Weights of a small GPT-style language model, trained from scratch on English Wikipedia: 7 heads of 64, vocabulary 2048.
Each number is 500 + 40 x the weight over its row's rms, rounded and kept within 0 to 999. Layers, rows and columns count from 0. Numbers have three digits each. The size before them is the row's rms in percent of the matrix's.

# up: layer 7 MLP up, 2688x448, rms 0.103, rows 1176-1288, columns 0-55
# down: layer 7 MLP down (transposed), 2688x448, rms 0.105, rows 1176-1287, columns 0-55
up1176 096:476468520475480477449503476471540519482547482493495511484432482548488525600478490478513460549435595534538507483498536466498523483566485469546510445453464530388408470493
down1176 098:567494429514615410457538490433440509506478438489523535495484494537533512479497438490423481502531457520423457535517493524470533535470489498525526477533521508527452452480
up1177 105:459525463542571461476535458521477465420530508507497444443493454507491560487549498513457456503510546483538522503476483511522486542582403521535492429483476482524486461560
down1177 104:505512545509481490476508522573465458500529443501487498431467504534451510469485521569476500493495446481480512502479496467548533523505581430544452463582439489467526422507
up1178 109:509558473490450442414522530494456499444504545567493445485475547523487482567518481429469576482543481492452550514496550489452508552524453540497592380575492540441504507526
down1178 110:574461513508489432519534531501438483459481546479503545526480494402498447473580427495480499535486547562524512440459487562479476556512482496527537507520475574517569560493
up1179 096:519517460490399543493501514484494535520521502462488480432482477498525531564582506547422507462499399548501468492531550516468499503579531458551540528522477544464487538533
down1179 097:502489466523463502473517503569498494510427530454445549561519501489480591479462493485457524497445425481487453481507531460472571451517552441485452492474460570529523484525
up1180 108:540507554566514481503493541484517522477559537539517549465540479507484527566513510490531557456555525475478539442481530504543448511503498534429557514510449466505570458463
down1180 116:560512545533544509485484484532542470459450472518473477481496539545537535428515488498446545526484538551483521501443438530504524548481487501440514524534490548517514483532
up1181 117:454595426444496516505438449501494535550530542456586448508450498498515510472495470491460549453510413574439446488481443498497494531498497457457544526531510465457503527513
down1181 114:541569496469502450471417521415499562439583493465513484520468462464448443481575503484451506533514540489494522564504487439520451414447533508546517487491442543457483545498
up1182 090:475517524528537484396536473472595412478586479490464513510589422525523525490492475516516481486455491406440478537509462460514466522473513570515552513474531515535568483501
down1182 090:552489432523456525585544481561498553493460476503506458500462505546520461482533555464548506493594450544540422470490574533497556436537507525460497570472446525500467509505
up1183 091:531508527472464435503491405530515554538502423478479496474528559519498504549439555472524477531554450472512471540493561514573561490491491443509385465562538538568534498568
down1183 091:504566459518467521455463541470487466557511546493449554544481495520523516511536505461517539522480475489525475538386453511482459485552444466495546514472531454436459556547
up1184 120:463469492515520543535444542442509526546580507506533422458499490549402516559509464523496476503535487482446501496491524510513531463465530492526469436523438507485523465492
down1184 112:555499506424457496485502522480544462525504540467477513521566541514545510524500505597548491526484480543550480500511518457454511503409465542428543450496515527530501496505
up1185 084:490505449505577436509540490559531505509473527473467404497479415485472510501527562500506466466498511543501473497500460520555492485495500524477534502422526559559487554428
down1185 090:496471524475557573548538522506437560468554403508464493491564507546442543406529449482546538391514515514534422453514518505506505543564515474566546536441493556514519502513
up1186 111:460548482579452489467525488529470476468439480511456529491456505514503526476507465484484556476547461488446530446519497457495520553537509508522456498583463522459474431506
down1186 108:506429523469505517432501377522487431516481530526449548536454423483538459452502483519481557513462485475537497464499491523486481517530535538514525557596498522447523446464
up1187 105:467503513511412522505441496497506542516502562490475530515537511479451568510498472464540491491531483465507524516514456521533581481550477445525481506492464487508452520421
down1187 106:442491507572468489467488556457496488464466498479527506543510583492453494493592501454512559441529481499460433481485516435474460453541583490475498432552563564511450437480
up1188 111:493500473544494463526498511521467453447485513459510540510473553519435547567511535510435545519491483553480572508463573516529481508442528491492475471507504569520501439527
down1188 117:539558580507446548390547504479501563480473499488532525458527479487462433456490532490421535456441461427467474556507501413471477514479491549552503518514497439524457510550
up1189 110:495531472525468496569504533445566487520503452496496490464492467559484459447422536532445536458508560436472446526506562490460468446501503471453480524634602571495483448504
down1189 115:579463576560433498466488561478505447394444560465563446483456481460460589533488516512491482541441478509522513495554530488476490468572501445516463436556530532499441485442
up1190 106:511567440446460462488464565500484595462506464476543474500529488531483570474523522478507500519583437531428500478447432480494511498458523579481526471403475555497543503448
down1190 104:457489466534533455547504492486490483527514512497512542467533471546477490547512480413495540438488572448432507502491610507508500491562509507464496487555491448476554522520
up1191 107:493517439481483544433507445527548468441497552457464515515540543595508546477470457442493506527479478574543527472458500515541484508420585546541514561545527469494545411500
down1191 101:510456452481486475521556500539445534504498556527490500507578517492466538527543478540529532464479515526463529476542539507505530459486519521433462437570487443519514464487
up1192 125:452449427515478506546454511486531467493546475564491549553526572515551487581521509473466505429499437538562555534510596478486468480507529480492510559542484480557515433421
down1192 119:494473507539597499505486482497457527566510509493456535505468522475553467485565496507482471496527490515519494468465517468472426500528541525517472505522427510480464539455
up1193 100:453480461498521401442431502455488546516479481447405507465492491492549410446480523464477429476462516522502458466467520443481464436496536459527573518534527485482499496491
down1193 101:492526477447420492496486545525481477466470500487474556520617509522550550466446511410453511549473421452539527483456564492514408523495475500428538527512509329553539557453
up1194 122:499478447526529506515540465495469550492526489529492520440443471453483472476526541427491535516559526530483492439452484549490466477497445515471472513545551463472469527473
down1194 115:483467500430492536492498487494495470521428438530397500449564577546457497501500476496449463399403494492464552474514494509483554524523514523513527456401509438524510442514
up1195 094:472487519535545498526481478481485529464507448474449523483568470485522507564478468494525454589511504545570513492507549466483458460548456486495554497564472529575505524515
down1195 094:476501491536440484462447556443511503594521541449518522554458553508488510479499480469477468502508504501492541477529464494451454510471507491522557517470469491420474472475
up1196 096:464486525483508400454486540535463561468494432489543456521492453436525532490538541478508487497528530525437467452483511444502441447533450544420554521497505472481488529445
down1196 098:518477510550443522520523549509492518444446507522458512518503451511491503445477491507420412523441467505534493515499537531572520529527600493475489518461507506463499423499
up1197 097:440487521508548504446507477552505486442482472486554413580502518540474549415542487525469525557529508513555517474539543525475429517483526539503484480556463488447467471539
down1197 097:526455501516530525464532480454507524459467514502496496509400562439472467474504550453514560465485555462479479541436502420546494522483413501499450447508536478517565550514
up1198 108:552523567539564483517512483522566519514525501435433503471437476485578484492491519480525539439485453552495526554523468584427508539534551517498534447504485517512440448462
down1198 100:585523505511563513532525479422436532598435518525507505514490439554472513495532452496490469477500524410473556451517518552530469490514513529473464497491468518448515498461
up1199 086:472446520472478548532446497510453473520498557529552533485473506469457516549466527499538544550497549536523558565458502526465476571495454512526479486430522486483621478502
down1199 083:435472499455445471565460450477536538514558462472496441469553428474453480510531501449525501502515456429482517494470498508538488459496483516532482546472474516454489495474
up1200 084:489596444509430491484458515424482551471525506537525467560488527494496493497457490513479545535460563488564525524524403494506505542522537435528598572434517559439476456565
down1200 085:460464568504576479582437470514498489533466540504448477463504525480523418525495418536535458422491480476520476514477546433507453559526502463484412498514467525561532507543
up1201 101:378600539478546503507526491485517441619510492526548445472437482483390423465481470557503469453505499519497532559501461527527630531440552517455468558549524486451508490544
down1201 100:523469482483563590574494471531498554462509418571524495499514544501562459524489578519469558455459486516511500462501505409437459460553497508513440533497493442536490479510
up1202 095:548519539494495501471538529529497495524510516548531467476437514484511532473537510541524406532516513571455485449514487531505641484486466500468469493480511553579497454530
down1202 097:445476574498534478480426508477491490500473533486515589537441575431475512495425473522537507495400547500446543543584465457539540490525497474524546421558481468518524487487
up1203 098:499522433472541573467542551553511544481475508512498508462415477520517506556435476500526535534501456515547504605445467515586517456470583520451466519507545546430462428483
down1203 096:564511521567557505525534529484475539516471550459538500539508490548466520522507563531503486511486459462525436507455572457522618512519496491541501457512508538478441526418
up1204 105:403436502556468451418513555508545514500495562543499550514394476484471530552432468526540492483548458520590556481513488567471561435475477496497540456487498486548548441488
down1204 105:482548498509519516575498507482507496498524486477491525518519438481506477564530539467554521481504501492529459548502529487455518517414538468508542529448405371448491496514
up1205 092:538474548468469578473429510474463553517542563497485432436545506540488471495484481495554565547538479519546511519493522467568471473484444464507568490478547574490584480493
down1205 084:533604514536512491460574499513525510514464504455513471555475484440488520500522448497543517496506497451566579500565496519515481523400474505425497507520453505511493496489
up1206 100:448509467492494491579504521497445503504509511485525419593549509444481489537562496495493431505513543480513561532433446489535514577560442543500563517564540546500548464489
down1206 094:494491536512418521439426576468503505452506509495486492456502463512477419474501460485571532531534480516496482474485523546445477435510497466533507513451463420449468504410
up1207 114:500484538501486528508414480497484541513514467510518512421554557565573476510503508502529506545498487444503503502519483506504459532500486496442432486510464469502466473486
down1207 112:508457496543477469528454442485578563606556512575399506473494510551495483518578469491433506553525411536553474527481540427501520438542455483409475496507519512583474475563
up1208 091:536431515475487500530535472565509515544573523539525459515489462519514498522515543487461538492532453501560537411500483462466557497436419470490479496492521516462491500524
down1208 088:533517487555461534524453469491392459484478469524445511484502452563505484481530448467496409400512513560512438544541560520549416466507509527462455521457483447503426477528
up1209 138:505476562466408482621467477561585454433522489445532522510497482440500440528480590456478465520530465480509479454457530446507503521470530519457514512469535472582534424486
down1209 162:483507524483471498529480535562519491547509539452519516533529492527541466545477527489459511498570490483508498470578564524500509546553456520561473480520455424509530452500
up1210 083:506497573516457503508549442506546447487466550490522541514482499450473502485446529503482540466491497480508506500513494535414477519539557530543552499516549552469456509539
down1210 082:457523491521556540480534488506456550518537507462423448491498519543543544532530467545551524544491543480512509508518545469561526528482468495503445505516461400511550490475
up1211 098:512490541454451484448432452466509545476528485482473483467495583484461490570552498528493410516528523583456425551512492484529512432537518553484584529491588508440475540500
down1211 097:490561479473537459530566474459491492462436455499530453488509483563542417524425404494515504466446466526561502543522512513537528505460522632485480513517411575514491532367
up1212 085:486505532464533422475488414496490536457445489508531521483459494407499558490528463422497435505478474449496568432461476556564492500495556507511537511467550467529467527473
down1212 085:489535462498489540570503532508550543511502512555480569486534552487509551473546449574548557507487509517447433507573487547486524523494501515504471490441541526515544562493
up1213 100:465557504509527491464486448513542477515513522500463457518516568535441524533473504518473517464514414588515485508448479504470548492548504503589534451491471493491538419463
down1213 104:470438513521576537535517529535505539500537479493508459462442530443485493534493515515498464533471540518551541478467423486488466542511483507554494444566446506500557446444
up1214 100:492506531478554482472472567493492488538582497446467451489482477492461511482571477481508542578529477557494469481493406491435502506511509452543412485417482552431448509491
down1214 098:522454548500497505504481508507415521516549578457521502476533506473426539442533482555530505505558521466560451487518489604529477509459499437487463536557518523469557492562
up1215 090:476498514465508483510538462466483488502428465435529499492474518545530547552415555499528565461425492447415533506497544503498461435492487496524451479509514503523512455455
down1215 091:488551530540423538518425471529508464592485525503502448473484479445515503504476473402464503414498502468405541506523524509501423473522498489506508524561505476488531543576
up1216 095:441495550545547532518520488541470447466478520542537483475502551486521529465509504512486433491514503420506521529444470387471496547458484535499499496446465490526487508451
down1216 092:469509456480566514476481451507422508555523473554537572576538488500516470431477538486583510532507505466473507485502525524508571528500494460484521469539451526492483527527
up1217 099:484417531533612419446479531560547584483525511463515526465425492530546507548448481507437443459495506461517506445539493499516521551481528522518506520504495473473503524483
down1217 095:569552498509503529451424527460519542577581482554500459507494576484501505471484584544445493498487531528416464440503499493483510492443522513489457483521546510532455482495
up1218 104:498424494503410573528502413539518451534480482416598462503504513530498517538491488474493510514482469524483458509557460527477568547489550509474491511540475564535472517503
down1218 103:509464525543403493471501581505532493507517437480568589469541503482470484414420512451533482508439542519479455501508412551471507420435516524480432541479534541477512481484
up1219 094:485591528565493528478560519503452470471573558532492488440392515444456508470522490480467551471491544471475516486453501505543445539566509467411558582518443536536440537518
down1219 092:524498489449469465471475553515488580454426460510490463523539529510484511461465502493466521547608438510537480500453513470547419480467494547551431474452488428507486483502
up1220 067:494563542439531469485458483475449467527587502481501522519487522539537497499490467512550482490527459472423511584484491563578438537536570517526559562544477465449442473436
down1220 065:508412559548467559493573459513448575511476469464525488494520516566494492519425496481540518474431474570500432471452528460430529440469491468512469495511508546518523470532
up1221 093:515541549491506484467483533479513477493519534484519480488397505434548505481561466444494545465459464538506470516464480502543520527531518485455470485568496577556406493499
down1221 093:465504443467537489528455446546472523567517531435494526546561471530450481587480531496506461507483592517531472555452478464444434464495463461476549510448572486487485586553
up1222 103:507465498533465504444499537523403573541556504515540510426465534514448542511473443487494555515518512417406560563548467467483556508464445564525467515458557547455483608465
down1222 102:534502433479578569569558488480545547460447467508513515551497438481477472498546512458512521473510505457487496508495448539532453432419480481514520478573441471450482451488
up1223 104:401543571523471443497469548433492512484546525551519523520548535474441540549435493487557455609463416509518579461529468470537520485452502501471465471450477505509480435524
down1223 109:577507535461635484555508474427478513508539451470513484548497526495402428492475495500577446512486458502480435518407436480504458578458495515507478450510532580462531520475
up1224 104:523545472519514472510487502463464478522418464536497493508515512528495483459500500491521531506582479565500491506501475489599511501504485503555521547495519516503489470453
down1224 097:397501496502521450467532441523493529474429472495458513506479539460498494467602492484485511495557514469522504525527495467544507519496558462471438473568561482532543453601
up1225 101:520435471510520504451547450527473476487487461475513486442485484532474448506514430437577565573485550575482477533504437432550526502522424487422543502510472591483534500508
down1225 105:455552490472489455502516479483534489500552534492553450514560501572523459546543527407545502436534564510475454479565539490516534502458549565567508534532525513511541474530
up1226 110:481539436419488616552464543505464498522527367457475528497567402434531508477438512527449533460484514428537496401526515480513561480498495495550504509521453478464514499430
down1226 110:572474458485495579527517524474446527548520485505487473533508432521488569569522535502494559474477402514519472457518454485505540534474466508474482490502530489532540490532
up1227 095:499524477553584438511570513465466497464433505591461539546512477459440480552580409510490415523502475439390538459451449481547455475466450525505492520507508513415509506502
down1227 092:459538557470500477452522515560537509553571506467514485435524556505526510476485450496536527484511586546588510525516476444425539481559405599501498486574538498519444479488
up1228 110:605549451488488459562550591551490515545474468566608517501516469501549533499524485440462483524509469469420496459467555499491551582521452540503501515534498529515489511558
down1228 106:574591498541516439468530490494492534439480501535505518462447469493475486515533501463493410495477525524437538588528545466508539600441486455485490524542461565485489521498
up1229 109:502530450537493529511485533501482443441541525490504436479495528543569473546505481520524492510443451474479540544528516482517534493540492524473476460517525551541509499501
down1229 108:512376520494438468495461506500505532540474511525499489532502425433452497503520477541471513456418488506570513508449467487536572505488524522497551565534519485542498506431
up1230 091:503413471483533551478504506514524473560554469541487619551511492508501538550507458481465575517518460451492512565486528475521473506448494488448462505539555444486527473544
down1230 089:463557567491474468553463491509565478529529538527414389462503506499461493436469496527548478466545574532517587439495554522411533499504509578508522426422482567536480568513
up1231 092:496427409518476492461528560543433470514504467503522509464457525498544518580514424524564494540470482475476540504532504519481403496491501479499402472536492516474462466501
down1231 096:500540488570503434527493481508468535529558523473541506460497481464533529539507526491554497477517445483520512508540527476567439466501505512576481525621534527452473498607
up1232 089:534510433470481493458442517506491563515474468522480515586496438443517503486425531499506547445481445510541477489451480512434489614485524525494511490543541502504521475502
down1232 087:515497471548485561368518474514463491517475481557453545526535562463478456474489481449554550527432449486514595468570546457585496451326473507441481544596473456593493482547
up1233 100:531550558476453523534529523462467495489413461496535539461441479511544526517500502476476452530575502438481534458504477496503501466567522445465485532550502538533465428561
down1233 098:486469600482520499445531532475463510457555487521509477529540530437480517527586506453471510552533522548510504477475522432499473559511535493470525485548504469466507503503
up1234 109:481536555522545451512455471501478487455518502544496535508408494508539544464449529525511473462456496470486443499475500406493425507503558475477567530536509464460452485551
down1234 103:572504479420466551532539505478457530478464461559508503535436505479488507549481517536460503439521506569474452512481509487519466430490556466458521536507485468554441566551
up1235 095:489462460436577450432468451523569472476502488516521533382514428475421527556500574399536488552505493548414546544495484506453519473541572468508465481476478475519556434479
down1235 091:527505537484444459537463531511542519539430418468439536454540529515508549449551464489471477486460518500483535540499474505483496538460429546527520505536516545486485522466
up1236 100:519554531523606438446526505537486545521480481458443505423480539507497495507489511560441542455506462574529502466479535465508570529432492520497489552457516536564572380508
down1236 098:473508559507447534538538494490508508501524472496542524537514507548468443572513508478502467482446527517432531513468475459451415431498495475521559533526435530532510558520
up1237 073:551543454562538500550511540458573522471500414431470499544526494530542465537504530462605515503493487477501459512494439518523524509552583433568508500585509573519464516544
down1237 074:537479503467468485511491506588525514490468482505501523514485453500462506505492443509480472554495518453504478492433459512511511433542581517433524527419547508497447440507
up1238 098:537518454479460458486573533552462485508457516434502458516507464491408521542470516461460494537586437590474417553462501493485522452456555510428483493502474570479474497503
down1238 108:503574513514517530486541453499502508461488442528485538503495515438471462588478522465438380427522576419527420499496548457494512508516519455501530440452483467479445491477
up1239 097:418460435516513478521492464550503486496456474474495489513490490524539502504488539555566442488519576440492495571588508506461504535459574535455459521508472501526515505492
down1239 094:522457472447449494391401518478479515504451520556473464487431481546484448525490502544514562552460394481491521491450548451503529564520489571520557512511527507494474484564
up1240 089:514444503512501474543495536438522541502491503478544488561487487500496484526492438421513467568503473508516568456483429534475437527470461461527564534489479498514448509534
down1240 092:486519448538427503476578529457477471505487469514435540533516475519549476578518574497496449537552502514522478493477505557477570527430481530540520494560484549437483489540
up1241 087:464513542499495513562502480546511389494527461519504547501466523563518548385547471552500532508547491447490501507516450519529560512521505520501445505477506563487456520506
down1241 086:511482494515466507501459539459461543515459544516518443459551453522539459534554559482447515560479485563536469502571520544505535363495536523474491564471413471481575504570
up1242 096:537491447530536434476451515470398506494465537481488504535519508507453512524476386476506464482502549539450533543607506450591559502442496546528518589496498539500563506533
down1242 092:490580479482582458423550489451433488522481466507488462498505529537569472468528503512496472473536507455526504474449480474476429529545513469438457528408530468489473477527
up1243 102:467455463541536525537521517504479529522509511482520457470504489450455508466520535478478517582546492472446493492452483469469504500517501533517476499467476531511545511507
down1243 098:540536472524535516552491550487578453514460503515501481479497436470504545496624501485511488505527435439462498556506505522485421588478360459477448449461483561413536558438
up1244 096:558526505435481474509496517507450502497469503497479506454466458509516566550491482571509482473576500554473462545454490511605566531469459537496430528538492532499447462537
down1244 113:561502511479504566547493539515507523522474513475464463552456511497526497565496508518584442478537509474547523493492458457545525507428524455419415534521422439539568554530
up1245 105:441458490504514463455482514493618556541563486514484433519504489499504558484512550556505432543512505500522489478427494488567407542481532432438539575577508547479485478500
down1245 109:570541483510545516546516432444539477535520521482528491491535519458518455591480497494499589492466519466508480469473491426553458564481524486498497549560533516522513520406
up1246 099:466477535510491447419455522525519453485536493519482494459484491575521499516531500489505549414454508496492510521481489482533489490484535512455529551470504514511486519553
down1246 094:463514511451470469485414469494525465519428513475568537499532517460495460471472484396472527508466464549486445493401565518454538526451441461561446577502476385511476494522
up1247 074:503519585522479477486507526460493464545564554471463466450484525569504557519480519519472485534510516554512504521496499426430485467502493517516526479413523513502472485489
down1247 072:477458511492506483505521526570463520442481423453440502538468476455493452553478465546424530506570516437505494440468492535533439497508433452481406499579457499479499452584
up1248 106:447477539567504500429465421512496509555504539517543535492498463463510532513471486535506520485450485499413523531488493565516513522486559444506508502493521510409502515466
down1248 104:535531526514497474503491519521557453493516561524456555488445595481492542496484507496425426484526538524517514516463516409532468579531504510545514463490543483485582440483
up1249 100:464482498471433492569494504475494564554510484536548513469472516456498473441523504516505501505519482519571509472445493539549511570533529559467523535530495580418434540455
down1249 109:480430512506470507524455531474483495551432499447547509479581441464522504514526502544537488518475448483535520505506522478509482518497471476476537494423490521504506452541
up1250 090:525502479531530532457476491523506506560531464405506536480424465495498542485502561485528476523497508519523665555466498528475484456568451544465471446478513503517478489507
down1250 091:533539517459496474505556521509555598508502536583549515507544435566483457510458426576536526514520482511523451534388541540501518443476525405542422482498467492485528464537
up1251 098:576480477548543472473507484456435563463487470543584498509539479456445488489556512456500500505538519495463507540484464421488466433414539498497479484507484550451557491537
down1251 105:536527572520459467491554458539463562490475489457504554463502461515516525495535507488488534524408475541503468508514582552576554536554469482472435548552498477419532527538
up1252 093:506484568437547494517472430552525563547452552494552445481469480546449510485513535494503517467514395532416502481490541560474546619491468497549533447546525474525506474468
down1252 094:530575437461483484498514495538502459455581519572565554496532487456502473447510491495518439536498516476503516494411507484484505430567527463574491476529419519454495523496
up1253 103:405533592459435457499490509474525398409554488474500518546418579534497544473486517490430455459490466579477494463521440522472514503459542493456446625442505559545521427534
down1253 108:554524488528447423421581523470532473440436543491453419454502482460481532463465549622506521477509550489465513521563473531483495471545475501524507516508526482547529491513
up1254 104:488444483541500485452509529617495566496520485404501479483558499524463496477519469496520522512532446516506517514473490443522479489519445507519463526575439540550506485489
down1254 100:537480541556539521521491447485455460489496503507504519478518422511427504503443418560512554517497510535582528477561455467425524393499458478500467563514512444559373556528
up1255 116:512477629541504543606393450496426452486483545450514535475479429505505509446511530498510466531569472455554511523514514414490486497446533573511535456565454520471515568516
down1255 121:506480500510525500534484481506478507551466433475553459583502497472532456547508579530514576502496493550481514421520502464518477470552506484486485499447545521445553483460
up1256 085:498514541416531427524515513506547502504572576541429461447533560527517477471491484474501441510463532424544400471542542479522474519504491463538533566480429491504488549538
down1256 088:470512523560490516461498512543557491530461465449494500544492492508462545519519521547459549533487446455517532509488462501513529422508452516491491502477448429463513496496
up1257 085:428469477557549516546471476556460495563576527526520503520521504434485590509503482598526538486409490488523518528501468541498543420500510571475467515517522495477460454542
down1257 084:534563482518548508498615544524479520457511519525511466468506529471482469469420423450535402495552476469513543403495419454513500563456424477512412510477543415421536545482
up1258 098:545425399457530473449487500471521485419466493520522479483428509488501553548531497494455454472457448473541554376514484485555501532499501539516496520560479538548534482498
down1258 103:511494532490484450460561459454466529514584405538490470604465545559508514462501546480457517553449374455585592453552496460566537486524431583534469478550457516537586567475
up1259 106:439489477464452521499501476522475461467446460486535553450443490460447498440489547551542494472441523556522478531508447569466566517483464522528486539454464565434467516532
down1259 101:508510506483526470487484455490392560588532496553476450459543488546438525501507465398492465467573480532514539484545510539496492471486598491556549551489513478550493570445
up1260 111:493520577482507502499416457526543478508427460510420526501539489503497537521480520474521541476516478542511586495583461562454434571526486509534480567550467522452471513556
down1260 127:547489498533590509522499449416528479570536493506540483473553476487521421459555475425524532536485525519523466425518561496458464498487525563511507462555463502477481512553
up1261 078:523477523461519522514468525496497571495511491476447553395501542478498530518435577458472466502511430470508533512520506505498538538489537496478425517487577569582479492466
down1261 078:432492523517439475514494455501522426440573519483483463559587486396488469593511467509432517470496526497582522491510492508498481533467546482485566483473445437488496507572
up1262 103:478568484549545454480437582503484531540490503478489465573510519479427541523465416499568535485538544654480477510498540609502573497479457533498451523500467510556506484529
down1262 101:515489508518480495424489461491463486499410445501445504532543488438475507508452527498426539434484498526534510477576532472470451487431464528511614567444494539539505392494
up1263 102:472530559522518550577504610460512480475463485476513498552473499542416547537547505526482512528505500476434423490528552441500545490513496461513524482566548537504471451481
down1263 106:586453517483532520431451506494471537511498489532488526484507515457520480514587467533537492524444466522420562511525435544505507515489550532439507480434452443520483526491
up1264 098:418487521537510407517545472504475522515478600462503539530461494420460541448452508540492564541467495480530463539522482534553460468473462476472521473457480547498429457511
down1264 101:596493546520448441520482537465453522519500479459552498488540515476521462518468564495434485456506517551456389450551559509459531541486455505513527497543450522518501470458
up1265 090:536523507486542489532533481468576486497471545489537542525399512476571389543475579515466492520505501467530551479479476485504494486515528444513612530478516534495530475543
down1265 094:523579519497529437490531526534474489556491525523536530511531453531444554459463509499479588540564462509555473519537470434389530504484507505538517568508560501525414603514
up1266 084:466443520495513468471482484562502504464489461565514503569507568483429440500474510480474504430532471488526551531502486499492508500459535511546562441568510501478490537500
down1266 083:522545440587487487438453467456506455535506543480516538456457561549460505490458483437482487514506434535502500453526514497553544486554562529457465560581499506543475484524
up1267 092:494495448538479429467558522501472451437512480405476536447500505452411481591469516607453491532432487483444547511477468519525501517568528425502477426555530568579492532564
down1267 089:509468498467514602513511516407503504508512455474490477501508490520580484504491517533477463558499495488529563533426492480564438486437514480529464521507478500539481488477
up1268 091:506515546504520516515521549499460493508527568467506472604513458455468452574518468511545466497515477479589505478482493535558510517554492464464451540487465495502546494495
down1268 088:576517515393480461520532489582480460599525515521483537492527567481475493544453440537518479417569433539531497505492486438442495467517524521450526505478495536454491467508
up1269 114:469462516444518442550558527474442490541496543536419489507546545512501496500546446582500563427460441476493556509456452522508472565498516508472449521524473506418560535464
down1269 113:540539481490485476512508524555505448490440514474402590505471475444488486516501508492517555481529483552524506499513495499487494421455498460460529522477427535455579464483
up1270 096:490493587460482563516489491443561484445482482531469541517557535455544472545547547451577450456493459551428456454540534425529536496524473443512422444512517501501533485463
down1270 093:582491495555457507414514555499457567525461510549443527509486514531499480485493438483519513533498417534526468451439521485549490556507521478488449442490536424478494524518
up1271 103:533458503510477512465499494522444504557531489513468502482505454516492500482484493510501527515452534468514453501528538539602527459532576513452472555564557489552522531519
down1271 106:505501551496527531449474415451574447542513507476469468557438534564490523499568523501470491428466470486546571486470534500454556408505511485508535476512508454441466447558
up1272 104:537516455484519541551535482504498508525485528536550471560528483480442530541457444492504513511502566501455451535500517521493524575571481545458447489443432507503515502553
down1272 106:465468575486519583470457506485508499508445535456596530460475446516492510505506512555489418517507496510497503477424458523494458414520464522517445525539475584490525494528
up1273 091:463545504464459508509546517499473513533500536513543586478516472504466453495581460531523463471414461555486491509522516534489496575544448494493448472432569523497508428432
down1273 092:496516528535545494488558486526468503459589388474513486516469502571491457483501488526467549485554497451526482514416482472539561612497455429457514535441436552486481457497
up1274 101:584553489600483491489445482481469522469603556435470577540561520583523501492546543464515448441562448479507433503465490519538487549489553449530476544489496484497528476532
down1274 106:554482509547511471449553518551487474537490516472525554446552495548483512508482414553520495476547418469470464567488500488505577510457441546452510469453470562479503479512
up1275 101:418563479541465525472485481511530488570433493457519471570475459521461540489448504485432553555494429513593483514459441534511562514456507478504477551562487488537542556503
down1275 101:467552421517475467471536521528476482485512487475481504501586451480513541519514472479513490494483532492493511493533530553514459490448525548464488446576448483536484546583
up1276 099:515486553501523435438509514498485501530584488541474585469483422491482511543461465486473549600441591478497496512568442460426568447416554417450489444406423507516410440556
down1276 098:524581536470455543534471513512493463496503488510409468503526524537517538435556500500508501487553534571512438491506491504435499530467521510554455436566545483478546537470
up1277 100:582482513513446462488490455488519603456519493488496525485504559482500496475490509486521476518525538527496502430506493479556548548521494451504493487466463445388478540469
down1277 092:485479491441509549494518532425470471579510443549591529556511507487511507538414499468527488477532458442452465506448484572516529508519461451514487469545450501484539499477
up1278 091:538496537452479535431563478444472455450442492481512543536507503472460518528527529525432432455575502477552539460483506510562502495533497503539474418485451498579455494493
down1278 091:453497486539542466480500454535516443462505562495535506467529478530662540480483534525504511561459464533564599566480514502535545476486545460511572436578458491488565512428
up1279 075:542451553478552490501561501477504534521445486509570536496543397486456479476514525474549501500481525550510605500488554522503435501496493526490453481530540584464475460486
down1279 075:460496509541388510530477476539523479503542438492467497522471499503500476454509467473529423550523548490450466520458469480512476504476541553478480545495459478526489527526
up1280 104:512543542516471500458470438471431606501501498480488507506514479407503536423486487443512540547543439521482503486506466447502588529550426372517518514488482520503528463464
down1280 100:499582443484543527519559586449541538500519509510535483531463525477473509507522500461484447478486490458460456555498544528473469536517533465539480541489495529445438587459
up1281 096:498515458451528496434491466464509530511533500524426484458505479517530497495432539501467585472554442431497473535527516480487498457505490489521563562511487545484409508497
down1281 095:468454559502524484491477521486544497462509539515442516570500532469513547517553508455431434553455512528538519467513529520469482510525544520561486416459466472458508445420
up1282 089:523517479550531380556452506429522516446540505438571512518482463437439454523482599403433496535546486494452569548610531449530438518548548517507490549519455477469502550556
down1282 087:509413477542472500497491498464523485497491474457453518513495530589513507545562552480533538520477447438496515434553446493511500485563507408416443549457484530523555518478
up1283 104:443508592617519498478497493482515456561538463440500521485569491562541496518482434464509577478417485461480446512501515581531478527458533545505448448544544528496515569487
down1283 121:502494430420517514483559540533464539438554470490482486511432571406439501491523578576486425500555446585519518503463513453512519485568401542493486481594498495430530457501
up1284 068:491530498497544504491521514496490484536494511555508568436422439543533434534472494502471626478469490444488549401481533524530467497514509476461512556506447493530486476447
down1284 068:483424459576449553491461450510536492528427439494500447491471504558536586584493503475439497553468534549456508532471457486481506549468509542511513479464483463412433499489
up1285 094:450452465497505416520530515516481509487517469458515448491444441537474437490503476637587543451497503534517523470471440500577544493483458489525547512524447475420524525471
down1285 096:454509426470482509490524471506490468506446493444491526461500514465456455513520519440518394449424483431469534480480493483502448511449522442487380500481524488501493539547
up1286 106:440579552485511479475524572473512518520478566557559493531489494465556526476520579440501461462558480499450488449453515508518467504484505430436515449547526517475464485503
down1286 106:508490461535525497488472587565531543539487463491476499575466496449558550541427474513545471512545529447482474466522543486458458462415479572522463502433508507527415492461
up1287 105:510501515475512475531421537498503494422458459422496507552430512416472508549421462516523538526537482611467464534520458434520491505515582484396557454494541508512463534605
down1287 101:546517520453419566495491432437431495520448473512488516491430505469530494496501555482523479505486543495508512549471525463474518469473538494504530500493486455400477518542
up1288 101:528495476409467471501497516527520449404459439426479449489509574526573590604447528486439465524540493539462466509494523542501519524488497485559442512530606459455477549517